Part of a small language model's weights.
Size: 15 layers, width 256, MLP 704 SwiGLU, 11.3M parameters.
Architecture: RMSNorm before each block, rotary positions, no biases in attention or MLP, untied embeddings.
Training: a variant of Muon for these matrices, 202M tokens.
Each number is 128 + 24 x the weight over the matrix's rms, rounded and kept within 0 to 255. Layers, rows and columns count from 0. Numbers have three digits each.

# layer 8 attention query, 256x256, rms 0.132, rows 54-63,117-127, columns 0-127
096163113164112125142095153149144128106132137089105083137124141141132087139127140121132072127131098106113158134092103109100127091137129090140118082077118138115128094157130116143127168122134125143155142143141164143142136152118135117149110134126091103175142076116114126151138154096119134152128140117125146156099102192157120126104103117133155163125122136136127104136098107075153114151143
106111143110106138193105135119078089121115160167165130158120126160141102105089093165113163140130149083175119122153107142087176119134143129151148138124108135158109128118159128146125085130108089164160168121081088175103085105168117130164084132127141142117117159153148133177104119191107163148110128121163113148115123116113099115131110113162086144081165167092116121126120138138092089121094
123125118106104109089124118144097115154142123099151124112116146122139149158160126099151163096119161118107094109139132127178130102129120134091138126142098107165161134138130113117140138164159134133160141174123154176163111102129100137114159150118111181112078179116121136159101143114103122158145134160157166159129114121116144142184128116142124164135167132096144100105127153092096116200130
122116136102127131094104086124104123148166116115153121129071097126155159125136104133137092156127115114144081125110093157087127069108134145106116127146164213087195132127133108157087143092116132164142140128152154114071128132106102155144121124092144157135116118154180139167093120102145095136086093154172159130101171103144139118124121121123106135076127156148173137136136113135126152098121
146113147102107113162122148137097124123152145101115092151124078118127127172125110108096112125070154116142139096120166140067105165155091148136142101133163117123124138143122171092078125145098122099106096129145116132141119119115121138131149096107153138150117072137164110086167138135119132088117140124137147133115098122156136124167097121140136101162147119129135161180133132146152165171106
149106128128138116158108131149090091119152156127169114108106095141094135123122120179156119138135111093168158172100128129115134095108130159143171133134130143139150129149165163143101102149117124135105155154095143134131156141151166132090154160186109110131132118141182111158153124094144150138127134089167123146121119140116139077145106147082151081146153160126097136174123112138079116088168
155119109167143110117094158132105113161125123137111152128106142139142090152112118126157126092084092148110116137158129130148092188121093149142174134118090080106081129108106133143132164109135132157148107085134158145160137172132147147127169143145185136127118127096130148107127108065106104085154146152124112166155144166138135156149138121115132086115160164128101091068118126162112100174123
110114160133191140137124142169087114122182111131171119121143083134151126107129098128135135114109113122105145098126123126098148114103104131150106104121123130130094130187141119111123140155094122168152164119101095111130149115122120155120094099126139113108128101106106145122134098135135130139153110120156167137136138155114102114137136129131161144094118146114120090179122129144130139158143
114150115158150132148093139140119164180149139118128085137118152082121147126107166166137146147139132129110143098117167115093129154095163174143131076135122120105128133134134143100124120117069127115118157121127116084114134181161123108146144136152127155090076084152156115104130168128114113139126148166087170076117149139156129150139177110138118119147132139131126130118104129175132146149114
132091111170117114123135163126148088098111103101117091106152081124154152142116093184084134147160163156136139125152123114125071128141138115101149168115112112111116146158116156136111116121150125118151107123111093106156109112114115117126129128124120114123154132124137154174147154116083150135101080155079087100120127126168124168169150110144076108117158138124139156108146159127130109117126
135078118131149127153133114170152113142082128106115124119177102103074154134085104155049166125118135145125138113155154122088149143085175129108144120130128131139128170123146159124105144141135125114167121161108116113124163125093126127137107132145090141146120114151117130123122106127077168156158094122083115110145132141180124136076155133119153144122074064171052162113109072131126107088121
136129096163094151096163145141110182135125143175139147120117133159069126155107145119151122134135056149167154132131125133106112150110101116168058107086143139133146122123143153112154159122087078102166148152150136136122114116131110120151105126101122149069138124114165129111112093163090139144153120151100133127127120175083141099068150107112168146115129121111109116094201157139133209133183
137107129099095108117149162090120101133134162182097159145166127143096189130118111099084205147074146132114117158099090121145096124112131146112126111096125091106089157155156122163113160143144168112128116160201169161133089090145156133105109105112115119149131126153131114152127089187114117130097150151058132146127149139128108163096056111131105149085088139185072112119164155152093095128086
104174123141095076113120109130078132158142097100173143095121146132059132152142123088149142138130131125166161125131117164219166138147148117144097140111138099148168116125128100161146142074137143163100084058083140131144142150078069144129155121191105099095161130094176145124169147134126130073102126149093131124085107143151126110176132142128157112139138137102142157096173144120067154137146
127082089118112099178125164136120097110144156116131164147130067142145175177163166096069114138186141198142101154138133058133148140118140136097160086147102129095113128189139132151070172093082146094142180152155179163091066087146083161082126093171141149156191142115120087095120141121148100161191139140137136107164097119170148120137180112117137075168079100088136117116187141173119132111146
160171057103111100189140115141135064064117167119143139142160098106155081130112159104103181108115130110137106146138176118090140131082139138096144144097178145147082110132148147110100110112143157128092131108149100125144155118160115168118091123118131094122144116123092114123077156169090152150124103154061152128098105092122127155157110074113162082149123098124104067130121121096119093123146
111135160107099106122107091159119121091142140118164125158109145152115154086127125141097111139095096102119135117149112085157094062160127148117132119134091115088132127121148152139084132101130184146113149135141083186166101122089135133151116108123136120128135160099126156085176157130163107080118139105080099139144097159149106128133117086163110108122139160099164126173096092135086087128089
149070113094189088091108148147114129122150151169104135137092102106113108096109099139110116157141109155145097115159137091075100116127110126141123128116156119091093127154119120160126129134129159084105116151132077132091102141156120135154123131119136096142094128132085136139121176107125130077121164174138104118076112128106164085114146177097104174119101139088151130140115091141155102114135
089104151178117159130114101098139144106137109109133141106129104091117189137154122087137183163134132158130103140124116121127147164106135151098140143124060140162163181206132125150108115135140169117121113170146099166177132113130167154120129170143137139082114139102093121173090073125171131163153143128121069127096089119117120107134150131118112133146161092176134199084134099188134112147143
114111147140063100123125076100090198133122093127145067130115111105133112150141127170115128111179127141169106150176091151116105130134162090141139156100117129125132161068181124101171184140067059108114118100076143157097083174106118083160103143062090166141150162137172170177122140152103110162162169144120104109137123117133110123071116134178151122142125086107121103080145134120095184180153
097170113115122119143128131120106126159065133149137125107102149150132164149160115128158122097137148152138150141095135167076133069149157136121180147154081147142167167128143158112119166087138118187117101118183088090120161129118128159159093109092151130065137130154164117145159142112189098135100119106101124133130148118104094132108136087120168148124148138119161122136125128100126157116139
# layer 8 attention key, 128x256, rms 0.125, rows 53-63, columns 0-127
125133181149117125110139048144106171131109131146118131153114120142136123120092109121116163148063132118084112127087107129129167104135137144109094122165098141113136171171157125169118099107185158135177076147121171145102105128142135120116128111107102141121129137141113125130145159110163127106160136142164136145106144144109153155112149112112128091126121133163131134144155130100143073136115
085118150161116093092165162119109131150113106136128137137193176107107151165120121135122161129090138113126130119116144117131093160139127136121099150130149134182141127151128162115106139135133142115138113132121130121091139115132166142128127135096116124101147126122105120159153086106101139118116133152124094121113127154100122124092117156134108130102121114115094164141133147092152140134123
147113116134156125135134106137147084140166170127069125129121135135090134151095128119170141112081129152112133137107103148163138123173109099174142126095119152117136126104144117123168108119124160116112084117124176115124109165114140147081136094136124197147157128126135115126124147128108130116137120122140123126130144116168127138106079132128117125149117142152183141125108186177158162121156
125164122133092144097130133112144124114120125117118117106161126160089147125171102117103123122141098107173155149123136126101089151101111148115153111141131119117126117134159169145163115097122140131124107145092127098171101123166105153152137088140119121143158122131155137130086110091146120140150125122133097092135129124117113156064137147101150091145128127135122130139142156159089155154132
097139134140130120168123119131137111122112122107107126139128140144121108121138130149128114164116151131162148125099136078128116126117123108118122063144091115115153158139123066101097116145163144133108100150118093157102091109142138156135132119128086130113124114134126186107144116137137098135125150080125150129136126083129129140139072105123108132093100134120099120142144068167175128138078
147175134181113145152154139096140138117095121166159149076130124134113140126104122136142102145127112170128091150160100154131161167123097128170114154107116118091088157115139140171151088135144138104182129115124134136113134125102136089177140098156139089103131107124078145130154162135108124127140160077130168129149142111141142133152111131073147150141126130130123137079115092129110118105101
135138130082118131152134124147137115132132131137116120140142132120122132110141115113135128127122189160109112091113137127146148120170158114142156099163149081111113132112130095133159113096128141132145120097093123115104176128065132125139102099129153119138129164129125122111124155101134079143124144126104083143141135108129130165124134080113101132125151148121157106118143172139143139160115
121114198109135129127114157125120070156088103156120104108136136126150164144110166130149132125108144138138150134149129108128106091115075102104087145135096160136158115088112144088137117169145138151121093176103094146135150101088121114148147130136100115172121122143106125097135126126130121130122110144168112120130119110082128186103120172119143130113135083114128140131132115119143142099167
149141144104125118089136146093123159139121107159118161135134193167088128113147161137160159167137163178115140103112133084125104127130129116126171126132102097159159160113115109100143149104154126113106140147160147122146127157119127114123140134148092142085199126164123110135091151099192138150086119119092110157124131098126103104103162142159145103089114123151105126106161130104150107092122
137104172172145168140155115148091120131078091119109123107136112133133097104146116105118128124129153124123084116114155133123116132088148125173125153138124143139080174153100104119155106093166130106083146134101182086127096150152134125067101100133142158091182080153158121110129092110134130134094185110133106118110104103105101132115085145124104141163127155150135132171118111147166106120085
126165100150142101079146134151117164106133152146124121152104127110138160110140133121110148082114137133173112140128111128062129115103119127143137103131166124133149083087140139097144121106153093132125162106167109112105144119116142126151126120134139097136111129150131103100114124086127103160096167105119091135125137086124116121132140138131107083140141146143105107117101073099082115101101
# layer 8 attention value, 128x256, rms 0.266, rows 0-25, columns 0-127
132106117116118139115124166097133107099128115123113160163132122112141099131134119154096117123128150118159164130124149147171115100142159147141112105127154143148136116085139140135127120124139121145147136144116109107112173125168126138152137115115132116132134138111145141153120100115119135124163120114128127122107122119132128139151128142137123127146133127137149107122122127113125114131128
119136103145194144131125114131179130112133112137110129147123123128157164123140150137130145168126107135131128128118141121111140144138126131121105122129114168146125140141124140110113124114128165131135132148116095132153160101162152122156148127108127135144133124137144114160138118113129144113125115105144110132121132133116153100127123129150095128118118143082095130142162127169149095111103
119112096150137136129112096139135171131118137133082112120098116131128145093120116123092130119140127171141200106132138141123153125162126114122132140153110131146122138107126148112109127152103132132111119106084136149153140159104130144117132141110128157148144116096166138130151156123140151130098115119135088118113182132109123122113114119166116141163146118115130122126132108160107105141115
089118125143098155135127139116119113112148117079131144117123130120146124190133163133119095172114122157160125117144123125159125121131113128153120135156136140141150120143139173127122124175104126130140113166123097134154122114124168120114113123110124118106110136121131128123147135145167113098123118129108127096107118150112130118119117106124127146146120113159102152139121084119134097103147
126120135130110133116126126142102098115141135131118120126157136089132121127113128137142145104143149114132105109136154153084136125119129118095091162091138196136146106118123177137128112118146092126106111137095112118106133128152139112116115148155101144116143103106120139126068118125110138129095152144102109106125126132103119103124135136108141097096130104122143112161111106152143092104097
135140078135134119174159142122117122086122157114119114109146086126163141138120138120148152159144121158101141122114143150133125122098124117133147143125112139127122127108138129118123085126131136113137145138127146129112125129124124113126146110125115085106117106130088159137114112127084093133119151104109121146141136137129118154135163105083116112116159124141129120130140105163108154116109
122113142119120112112095135113118081101101154143140144137133132109118103123159144137153081141150124088130098154115107121182093114149155133126118141138110109118131147112134152131127118116124098117111110104124130131115187120104129125115123153136161139105118139097124118090152107118098108147122160134144116111122128148120111109149135164113104147119122114139135127146102176125109128137099
148167137154149158078122122137130123113116112118120126133142128102139112126119148128152121146113100107122113136106083124114116129121124120160118133084121120128104106108076120121101124132113156130086158130116123175154127127153132152104171138161113147114142148107131116141134094127129119102128085121136100118138119115141134146145108143151106156138135127138158152120146156128121119137108
150126127163125117143114112130134101166114135141113113127123147134132135151150130104141139127120125124156091105095104155093124117165124118119120091150140132136131137110139140142132152130101120101091128134132115101143113164097128131136094121153190077103135149118115147154095122150129113162126135141093136113144117135120137102108131144106098117105113133144161137166110143152148079110122
103102137107081135132132154124130085145113120123125116116071126109060122104121109123124117130135158141115135136108090129138157147154120132143109148115122138137126141127129139162115122149116140129104118159172117130159130120148121120163124159127138114144137099057127134164147093099173132134120163127141115139102162128108099124124137119161141143109088123130135127176177129150130123111141
106105150105175131134159125155146154161141159124143125089125139141134170167133105131146096153143101084142142137114131131093175135121119148153141087097152073141109125125144143096118109135142166141091094137141101117084125105102130140144163128124127134129134143113113131141133127134168146138100086141175124131120168120133125148141145137142128102155128134110136131109149108156114164091126
147120126129154143139130132129130164103117124104121119144135117091136123110155127120113099102115144146164104155134151138106108107086167153131134110132136130149131156101136097145129123122134127128133146117088112125141125130103144107149136153130141119134114125126096119126140121100114144105165140112148135125106095160106089139138104121156115119134143128124138142135095134122127093111129
167162135108117142135114104117132142134170150139123125121125133111099119132085131130138130123160138140126148115080104130137126129160107152153117146127134110156150121123158098164146131103120125143125148083089118111087112116126131156142119119126134131093143139117145138139122143136093124162110148112122101121121125145131113099126167126143117110110134142109179114133129168106132131154157
122132143122102123134104133113130136144125101133130175115098126128142081123092116126096103138133147135147157141123146104134126085144153107101145104153129141135171161113119141139150126144146114154126124144091139132134138158115133109141131121178109115134129147127164130134104136131121118151121115084119143111138125095125119146170123140092134160132120122109095140137143105132076123147109
132123139123119154125138117103131153097130137092131139122103114115138137123153157109098087107131123101118151107143098143128155143132142145138120113129143114160113123115143137133100139141127152126118168141152102133122097133159099108096116133133120130090140084123179116146148116115137154137132135125135137171143129131103167141129128128128119143127143104130152108114091133105094116155120
131134119161160099121096120111124104113118124140139114132113117112129117161122142133106158142132131127113113122120153116146126154088124114090124115147144165128109137109132137146144150124130121139114115153140098142137136154128121125139138142155143128118142140147095133157142144149110147143125129111104125149164149112119085137129166151121131091106149102140124148117116106127142131127112
103155113092140108108132140156161082145131108104158130112115146143129129106110113134115159118138108134165117151132153145108158138104151128127146154122169170114121133151154128121115126138150128135148127112106157098117156113108164119131141136113149129155121163144134133111125149133125144152133129124139109117129136127134135119121097137140131068137147100127128146143101130124112116145106
130120105136163151112120102110162116131160095131106111108110104125134145147122143110113113091132137127135104121129128104144140111149093168151120129141110130138113114171136116119145103110116128131109124109113121102119126103159129150095133090136107155129118128113103140106133123137134131092119139133124157114126143143159114110121124118139142138156131144124101129130125138112099136096133
134111143161111101135145128142126127151092127115140112170140134094109128130098118135143149137134125093126149161120119120120123132108136120141148139064114132145125120178118132131177101091113144190160131140136119099166133119150113137115129140133147109109134125139121147098138100143120151144138155123125091153141113151155124131093121112143149145163129117144087115151144133153123159134101
114145115125115118109101131107131107096127119129131139104124130119114142143137177120141090128127185149117113113131137147098152116129144126128127111144129098142143108103079122119119101137124111129107139132140112135116088114098087131137137167153099124128123141123123132119112145113142121130097125131103129164131110115125084135148167127134099157128131100116118123136108157133142149125152
134131147116150112113127092154119133138154166108096133140116140088114146131134153125103115108155144141154151087153153148095124133144109107161123122134112098126116123124149098141118107111113159128132088124138112114119100112092120115174144150146150107162140124110144144148097151134127133135144135125114098130106112105118123105128121135146153141141117162104141148099135146126129136135134
127155191117145135139162101158127113099118146114149124145110127166148127143127118156142148150119124102098136132124106142125128142098138134113135133138130143109112149130191134145137112146131114130147127137141156094149118167113145156105123129113101156120125127136125158134097090090158129137150127137125132098106139113121113094119140102127125106145130104133145131123111114128147075100135
157150084128116105141137135158127126124136169113101103128126166149133129125126141130143121134150179106083124134123109121096110105140130131090140121088142148129157141170095079134121129107131097120147159157122145107150115136092129122120116139106129162147141122140138124151149144092153126126140136116151143128132111126127154133089129108126144122130093123162120160143100151115130138119131
125121152135128145127104089121100119103159110145100128131161135145154127159114159123118094142098130131131112100142095131148125103157126140145111124155105100140116114140104118106126125088112147130100137147123070124128162129142127114151112139133108133140125161108112098131121123122143075140123117147097159130114139138148120133105128128145133114116130095121133103141105136128102104110104
092118159105126163126137136131144122169123146150116118106130103137136138146131155121143127113106141124162139118162123136151088140157142104127119159127104136160110155136126091111168122112156127180118111123130164125123133153114145149136124137161106102118127149133149115117173116124128151135137158112123112150117153176138123152104143137158139125131103136145131138109136110117119149128127
144128124100157130140148118138156138141133120100093145120124123138150128114111144130114112127142107103128105160119127131168141123145129122138108121104125089137116175114105111136155130124137128151120114158143121133126112111128146146144157139151145157103105146111108106093111157122088142145143150114162112122123134117128106113139126143108174128101121122096133108145119141121121109128121
# layer 8 attention output (transposed), 256x256, rms 0.202, rows 0-25,64-88, columns 0-127
131107109113121151090131145099085118157184106078139109143143088113136120107119148148130149133132172140140121135181130147151098115135136122121118141156141091176132117078130118141132099121140145142096132155116143096132082092167100131118090110165146116143139130125131148161140122121110110110134142135160125176161132150134127161186132138141102159089190112144124089137122120131107135146118
125093137136122121109130120162151143127140165145114151145124133119151129138128129110143145132134125127120121103106137107149091180124107104116115106096129164141105113101130133143120128138166154110132127111175118084142130161135122110116137122118092131147133100126120124141049149111119107156131155130142117139144163101138107118119121106118141130108155148147147146115129109132157124163122
133137116117099101104112150139098104147125099151186113092100110129125103134136105099114118111124126110184157106104154122110127155125136108152142113186154132115109174127160136093099164148146163101122081086124109113141159147118125108139100104100104117111164131125134097138110188153112101132096144118129136154123184118100132186136094093130145136097106118127171123136146105161117151155115
152123173123114100138110120121104114128113123108113120142151136137152114136117121149108166155144111111101099109198147151110092095147155105110108142123129153139142153134079169135145115152124116133143106150084140137106137129138154137159128120127139143121145089137145156118125105106157105125170117127104137121112104158110126096117148111123124103099134130125094107118136105132161148139133
101132149134118122123158155137129175139120134098167163124086106109102106124112123077107086130152129117127136137122138147112087157130123128141151110111111109132151153168134135123133106093146089147083117130117115106148099134168128174097136104141150120096132096137140132170131125106162138109135120172145082093118116156146138126113134139076134123125154148096130128166106120186129155104173
138136120179135138133100126117145110119119152156121171108110111135125128119137161103106138143136135138132157147091149120116160112114133136125126147130137130159178148099125121135109132155121118117144137176160119140086167150142100128106159088120166160112128124123095091135136141126116144132125142126083135141129122134140096134121134103108113101139157127139099119146105119141144126105122
113094133112157146102145083127064152087128117103122172134174170152128112115167127119141163122151109135157167122147131099140104150097127112117151097145124095157144127125120110134115139090080131148110087107110161182166156126141092138139135136112165127113140128116158169116169130152088118083134105108130067109126132129122118174127146145144114111130147076100149178139129152114133141126140
137158141145107137098149120143085128145193085127129134137178141130125144096132081089157091130129108126138131151094158111146138161185107104121122121115162132104122139114137108155117132121132116138107109069153136140126104121121110070126104107155125117141121152104107171156114128170126089140122102141133154114150097127122131134140148146159130132100127122119158125131136143136115103115168
161110127111125143165108099093147154132126141110135140140162148093083128104123121116138087112124099157144140121121147125101110094127133164132112124131109153132117091118102106105147123134105125125135111088121112140097110091160111137154103116119172138132130104129157099120146094098137136117148143116129110113143141144120149119147104149138133114123162105123123116134097162149093144111144
136086130162115120102138161107117141095124123144094111128088130132124095134139123142120144202123102151114148131112102102080148143123143110101099107115138159096153155174115140109162108126117104133112136134160157126133088116168156127140121113162127107133145145105156131108108065146119162150165137102177126137107130131135112141106158136122117158097151102142175177185177103134160134134120
128111089092119142155113116138141109109131113114139124135109141137126104180169151144150131149108130125157130121150136123175167102117135108120123123112108127120140118114132114126096145126143152132121154094176117120127116123078085112105101073154087120160114122115092099129122134141136126141125156136113188101146116092144141131171113125115153102167077114104165120138138131158124164106143
118077076093150137110149111131129123110131123097145126144122100133136088087111129161102128116145134145127112169139180096156123160099137149181135129129175088121133150069109110132124121101139092140134158135078147117130162123145129147127101103093137104123128126144150153167151093108096121144142149085106158178173143155147135157118113146141082148143149069088174133106132145113125148144166
187171106117088101146135079135117131135158092110140098134132149128102111136139196125144124111153118154151120147085115179091121138158124165136098150138132124124142159118141128126110114137101107136119134093145113151105131130119148131123161121144152126105145157126146079117138147167114112152117117108174105102109100151151141143069149147114149099116102157110150105152112191133113126129127
150096126138114123160109122106083112131145135134123123131128154116143065116139143158070135114094149134159113149129135113143134086114115138082161120130135115142104130126150131166130096112154114128111119122122114173104144143124166104152105154129171159117116133159143144091128153097098145144141123084126122103137130125128146126076091116136130137102102131112150126126138091154154164099133
139098119109152160125128145180144158131160140135120145173127142127108140129134126088079150142144132141114119152144139136136154121125118122107122127164168140151127155132096096132108170107102139201168152130153096124135118106107142106109125131116107111119148159107110124096116155119117120101113152133151132137112133125100129121132125128122167130095097150084145144079129163098118106130138
152100087105127097114125133142126107129113145102133126132160097145156140144105131139114088161141104137142117129153085126128156152115137116136123161103102103129121095133126159139160156138109139130134124111141120104135108112152157120105107147118162135083100126102116148113180120092119143097125136100116124130133171122111133113153151135124125085152125112132079140103137138131116099101104
118135100112119117159149116111118118118139116105135118111070114107116111122076108130132130083108098106146132181112123107198140114057143138119131165121124113140128141138150139136155128129132122064132130096087152081140178186113122127085135143124114133104124135140124090129125147098110142119143125118123147081147143124141063164146111136157152108109144142122096108142108146113144182117134
150156148131099116087136102119121158149120109154103079108138153106154140127130127147107128096139096125099143152116112146160106120122138168142098142117142156107097132161105149140139121114105131123132113132103120135133125156158115121116139137150104138142118145109126089140130094143091135144145118131154135151124125122068137116124125112116110133135112160155098137119095140111159123149098
154150131127125127134120128144135145133143128084112125120141122126120116145113108125119127162146118129118153119122101133090144126152141122107137134125117133139133112107109129152146099131117141148137115135179130105168144135124135119097116186148078110111168141133092151136119131140126114161142166130135103129135125115149132104146111096144105136120108087144091110101110119126139099108160
175126110109118138147129125151139157107132153139126147141156157139128098118140088124073133114138173177105119133143135117117117132142109112152101121134152132114120105099105141157122107114124127114096114141080093135103118121117100104145160135130150081105070123129131139154109113053120128094099148115146129107082105115153151104143136137135140136174143129101155127129101134177188119123137
136129135125144157090114134120126156132097147152132114103137144131125134131174130137139096103114116113132145108117181133143089109108177127180116117116125126140131120124122109095117113121113100136149132113097102114157118139101141101152143132125077128089103135111115124137127149115136132141076131136117133141144155107133108149144087102139120136144149162112181110137109103121125147143107
109111160126135138143140136126123128158124101113141102140114134076135148131101191127121117165126133098167121098111099172126132144148139112119147140097119106145132116135145117153126091154096155132141125150127106123170148100096175147130121133104078159135109137123126093123142157090132108163137125168129103150146134132126141136154082114124109116141112122183106139141128088144119138116108
107109118142119097137130133125120104138118137150110097151150145143152107193141113120121101127128128120130141124129129143114118094128138135133171134146141120138130088137138120161129137125139101109134112145156128110133159100089148090106111113114120124130115105137124135139105139106171155170141127105122116120103159112203136108144174168165153122113111107111110120131091127152126133153120
127134165107133099127064089144143171131130107145111120131139118120130138117143160112144092111138135145117156105128157140135125134163166111120114132134154157132087090094100117112086128134114087117117110129112116123147127143075140139136157117113092113097106115145147179142135147121123111112118121148171106089171125120154142120130186139105095142143134164087096136144171140120091123083131
128135141121079104082113095133139130149177116109136088112121102132124121123171131134119142111093163117149139112120155157096154134122106120121138163138138097136094144145150146145136161086158129115122141070140153102132125153076135126115108126122129126139111114160139112132153125129111123114131108103122175124120118156148120137091148099118113127117092113154108092117144153144099107162123
138108107135131137121117099138118126167116108132097129105099138178153085122127128150128112134138155139121124087137143138123140112108120123133138147125146120158115126124101120108165124116148131098110173094146139110139122127146143124155148123157106114119165152116126101136093150149113108132146150123141132118144122097134119167151153148152136132118147106155106107116108151132127127153119
136156137131111100149149119100125153132152151121123143127115135117161138128076113139112135143130120113124121131100097122142146122147120099133160129146095146134128130157132107121123132122104117135124126122142128137122141114120173140127093123133128136117122127134132109092138066121158138143118106112107113120103151125141134137142094132124126134158121111138104167157130149130112120149143
139133113108146141101114133104130130126112129150150132137136161128098122098127115132128112154108158142101152164139109123138165133132156132140123118137101113137138153159131138077134111145127117138111153154136139148140119117075136141088134136123139123123149097113131134135129112127131127130125125113133108114109123120089164143145105156125121122158108124103126117118122104116131121133115
155156140107134153137147129101111109122166104112140126113111121114134143111123128114136108109117137128144116133135124118129150140095140088098156166120133142126103106111121142147127121144130147140120122155142154136150122094134116202122105118140140095151114157140101120113134128127138135107119168114142144114139098123156125143137160129161092116116143135103120144170137113110125132145114
136144120112116127132112169103112144132148126076171114131108087130088136123123136105123126142148120120137173123120128147160135155104156141126129135133138141133111129093172136133122132109150130143141149127105137117147116121119089131153134106119153151123114124128073092114136128144129135140157123145095131188150097162124149127143128138137127129136112129134116146113140138122112108080160
133131131095147134161106146119105118132109115137147148128130111150133136128123141129099103121146134106130120147110147129140168099153097133116135118124136135102097098129113105116132115127130138110128111112130125114151148167130143092143121146132113150140113120117113134111129144107143110121141128144126106147134120141118104145123139163151141097133135131127148171112138139115117143173125
119114130123106090153139110149109146121126123117140113135125125120128152119123095143149160109128139128146094138082160125123114101124120113121134113111140125124136131144152138125123154123101143131113114121110119126118115143117134139127139126109109140125139117154147122152134122141135087132157124097159108114108132112131137153129114152134155119126128112119147132116110144108153135120120
135120112104133112094140109135138151141118098117092140137121128125134102112092110133120127137122159132136127099113135122090117147127106097108110135145131126097112127153106142128150110149133117117144122139124097085147124115109128117116134150154110120130131133165083134146140142110137162132136141094123115140137125118110144116147151132139147141134119123120143092136119119124137126148152
109118140113107160163137128158106109112117128120109144115158151118143156125121156141128140129141156135122132118142146152107154102111151144154131113130143127132151131113089136139136118156133127121137135141139140131127110136098114153132149110130111138114158138136132164115138135106127125168118123118130167123130114131127132116112137117120127129145137133150132153140133157132142156088107
141137125113113146133164127145134125126129101123154126131105124132116117145149158132122112146136118099127138107142141116131123164140155123135152158131160109123135164113110141122133168107118149128113131127118139123143143150126130101125125127107105119141129159101123137126125122106139143088146133103129143140112122142118115127095160168104123100122133115147156149095117091118127160152147
138121146119119081114127107116187151133122102104130135136132130121140164126157118154129096114152147123121120125166116138111112095142133113118115142158121105135143140113127161125134165114135137122132112130114120125125157112109130120136135102084133126136120150122113150141134132136150140126105119134112132106146126109139140093127119092108115123153101124139127086095108117104112130145163
132144113144129139141131130128119131145131090138123132135129136075127137119119138131097134106135137134106136119094080148144117153136166132104114163145164134126142131112138094162146141151133093111110142111135162142157106129126131115100129137141151110136102134146117147130121110133135110128107139133119128108151082145125119116079142143127149124114163116116155156109154152103154124118157
116152137161140129153109110101129125144119133116165135110124117143115141145089109127117168102140108105100144117113159131138129125165121147125093123106131144133117120149148132102119127102117127116110117137160162114116096133161120109124147131161117138141148127142115136135130156136141124124106136130145119127131154113121125106087111133110118122141136145115126105141106123133136101147093
162111118128127116124123141150126136114126138112130117128140138152137140117137155152099116132172124146116115115148138151097098123163120117132136153106177135143115133086097131123121133112132140127131106114123087142126149129087122091113139145098121123143103142136108120141149105132130147085117120123140096133104158147124099110145145137145121152145132095090099081167119142139113145106172
152130145151141121109099141156149124107133152165129133123098140145129107132139150142131107125152094125098128136138132130102142140098130139118151133097110157126107108122147144103137103126111153164130108124105154137138114108148121142109120131131140099120113110115107104178149117143109107147128115127141118145100141127134132121123131125147140123123146120113117147120134113149132142127146
130142160156113100141138126153088121127120101107144131134129108105114159156146113157159115128138114103143128115094115128142137127125105155141154131119108147145115148107141110103099135158149144125113105150144136128125137123088129136153138125149115086128116136135118093110111109127141120143147125123118103131142118129113110124175112124135134115160164167123120132144133134139107112135138
148144144103112136127090127114098138098096118126120129108159138130156132130112107153101127108148166143139103146117136140146111098166126148114133130139148124127122125159109132115124098111159094147134132097117127125145162112154126103091133099155123152116114111142165133150123096103152120137155125130162138139093150136122139136116093144107096129121159102096129142104101127124101117143159
146094128131146142132150128143090124111127127157097119144124111121133148125157117123126128133098110127160109100127120133097141154143104130121108068115109118129134090143139120103137109143142137145148133125132117119107077124167129109143138126131125110135136105142118141122141113087121145145124130146096110146119135137102154103133134123142128134135122140111125137124129134125133109131115
101108125166143138122135133117125124146134114123159147112132121129122171125134113105128120121120113146139169109179111135131118149097160100133141113122151120142150126115141127116128127117130110117104131115129140115098141116106141151142124093139117145115116143111140103126120131122140070149149145121150115111123127123133132131130127126126137119095159110127171129115139106114153123128134
132140112141150123124099117119153198108125151172143114111113111123116102130110147133117134085132157146132126135101130128145115134084132121112126102151104142153098128099156122111107135143113147122105144159125130139093133129115118129150133123088171107149121113153142120084158131131120126133125114099116090139145127126144120142129152116141135107113152107136130113096137120112136124120116
142129139139120117128131134103133119140119102115114121141132081126148119145135147144140135115145111118120121131123104135156154109148111120128106110137142116122115150133100139123123143125135103138140126091157155101097101125143130144113106130106147162121133130120121153131111119143125136129152138146138138159114124098118113128122142113127155155133157109131121123120104151148105126134112
165121128143135146146129122113096119121108132119144131145139110149102101113120113131125134129128125132158135141130106119125139105140097142109143167139112143140128101134149130148132157143108149122126123100130146113128129135155146132118104116129137164138095139122145148150139143108114153097119152125135116154121158143139115132138149159106103140145118137161123140093132114125101116142094
127096133136140135150092112104111121139131154125117118126117108118133156119152125122111154120095116099138134103113160115153115107130152153097138120166133111133172123122139141119133116098130120098136141099146150149117129148136112152148103142132136124143156109142103093106138134129148105128126134135139129119121115158120136123114135151145132121133137081123140140145145117116137125116107
127110144079162145109148134119149139115129116162099137132140123096131117118132143121130126137122113115125113138142158125123114162137121103160127143150133116150121142091102129124100096123137123125106131119147114140108135142092134144117137119142118107130160154109140123099132139154114123105099122127111139123127157154114120137131113093118131119128128119130159115144133136096113155166126
087138109119156132131122158121143144148126129145171150101141162108120101108144101120138135156137125121133118137149133145124133148141103108120125133104155132099144133094166137153153120127129150133115105126105158161138103129126123115125154106125128117104085140117124123131110128125113148098112092158138133123122123115099107120123135147121154096129127131136144156130137128119185138145143
089126133129140153144147157116126125144134139102131143138132138157121107123143131139123139185140100145123136117154129155137142138147133123103121151124110101164121137131124146119152090121113129138132123150116118114124124114146113171118150108125140160139145121110127129145141094166142145111134117146134095131129144135134119108124113121120147131123129129120162140093118134129143115129160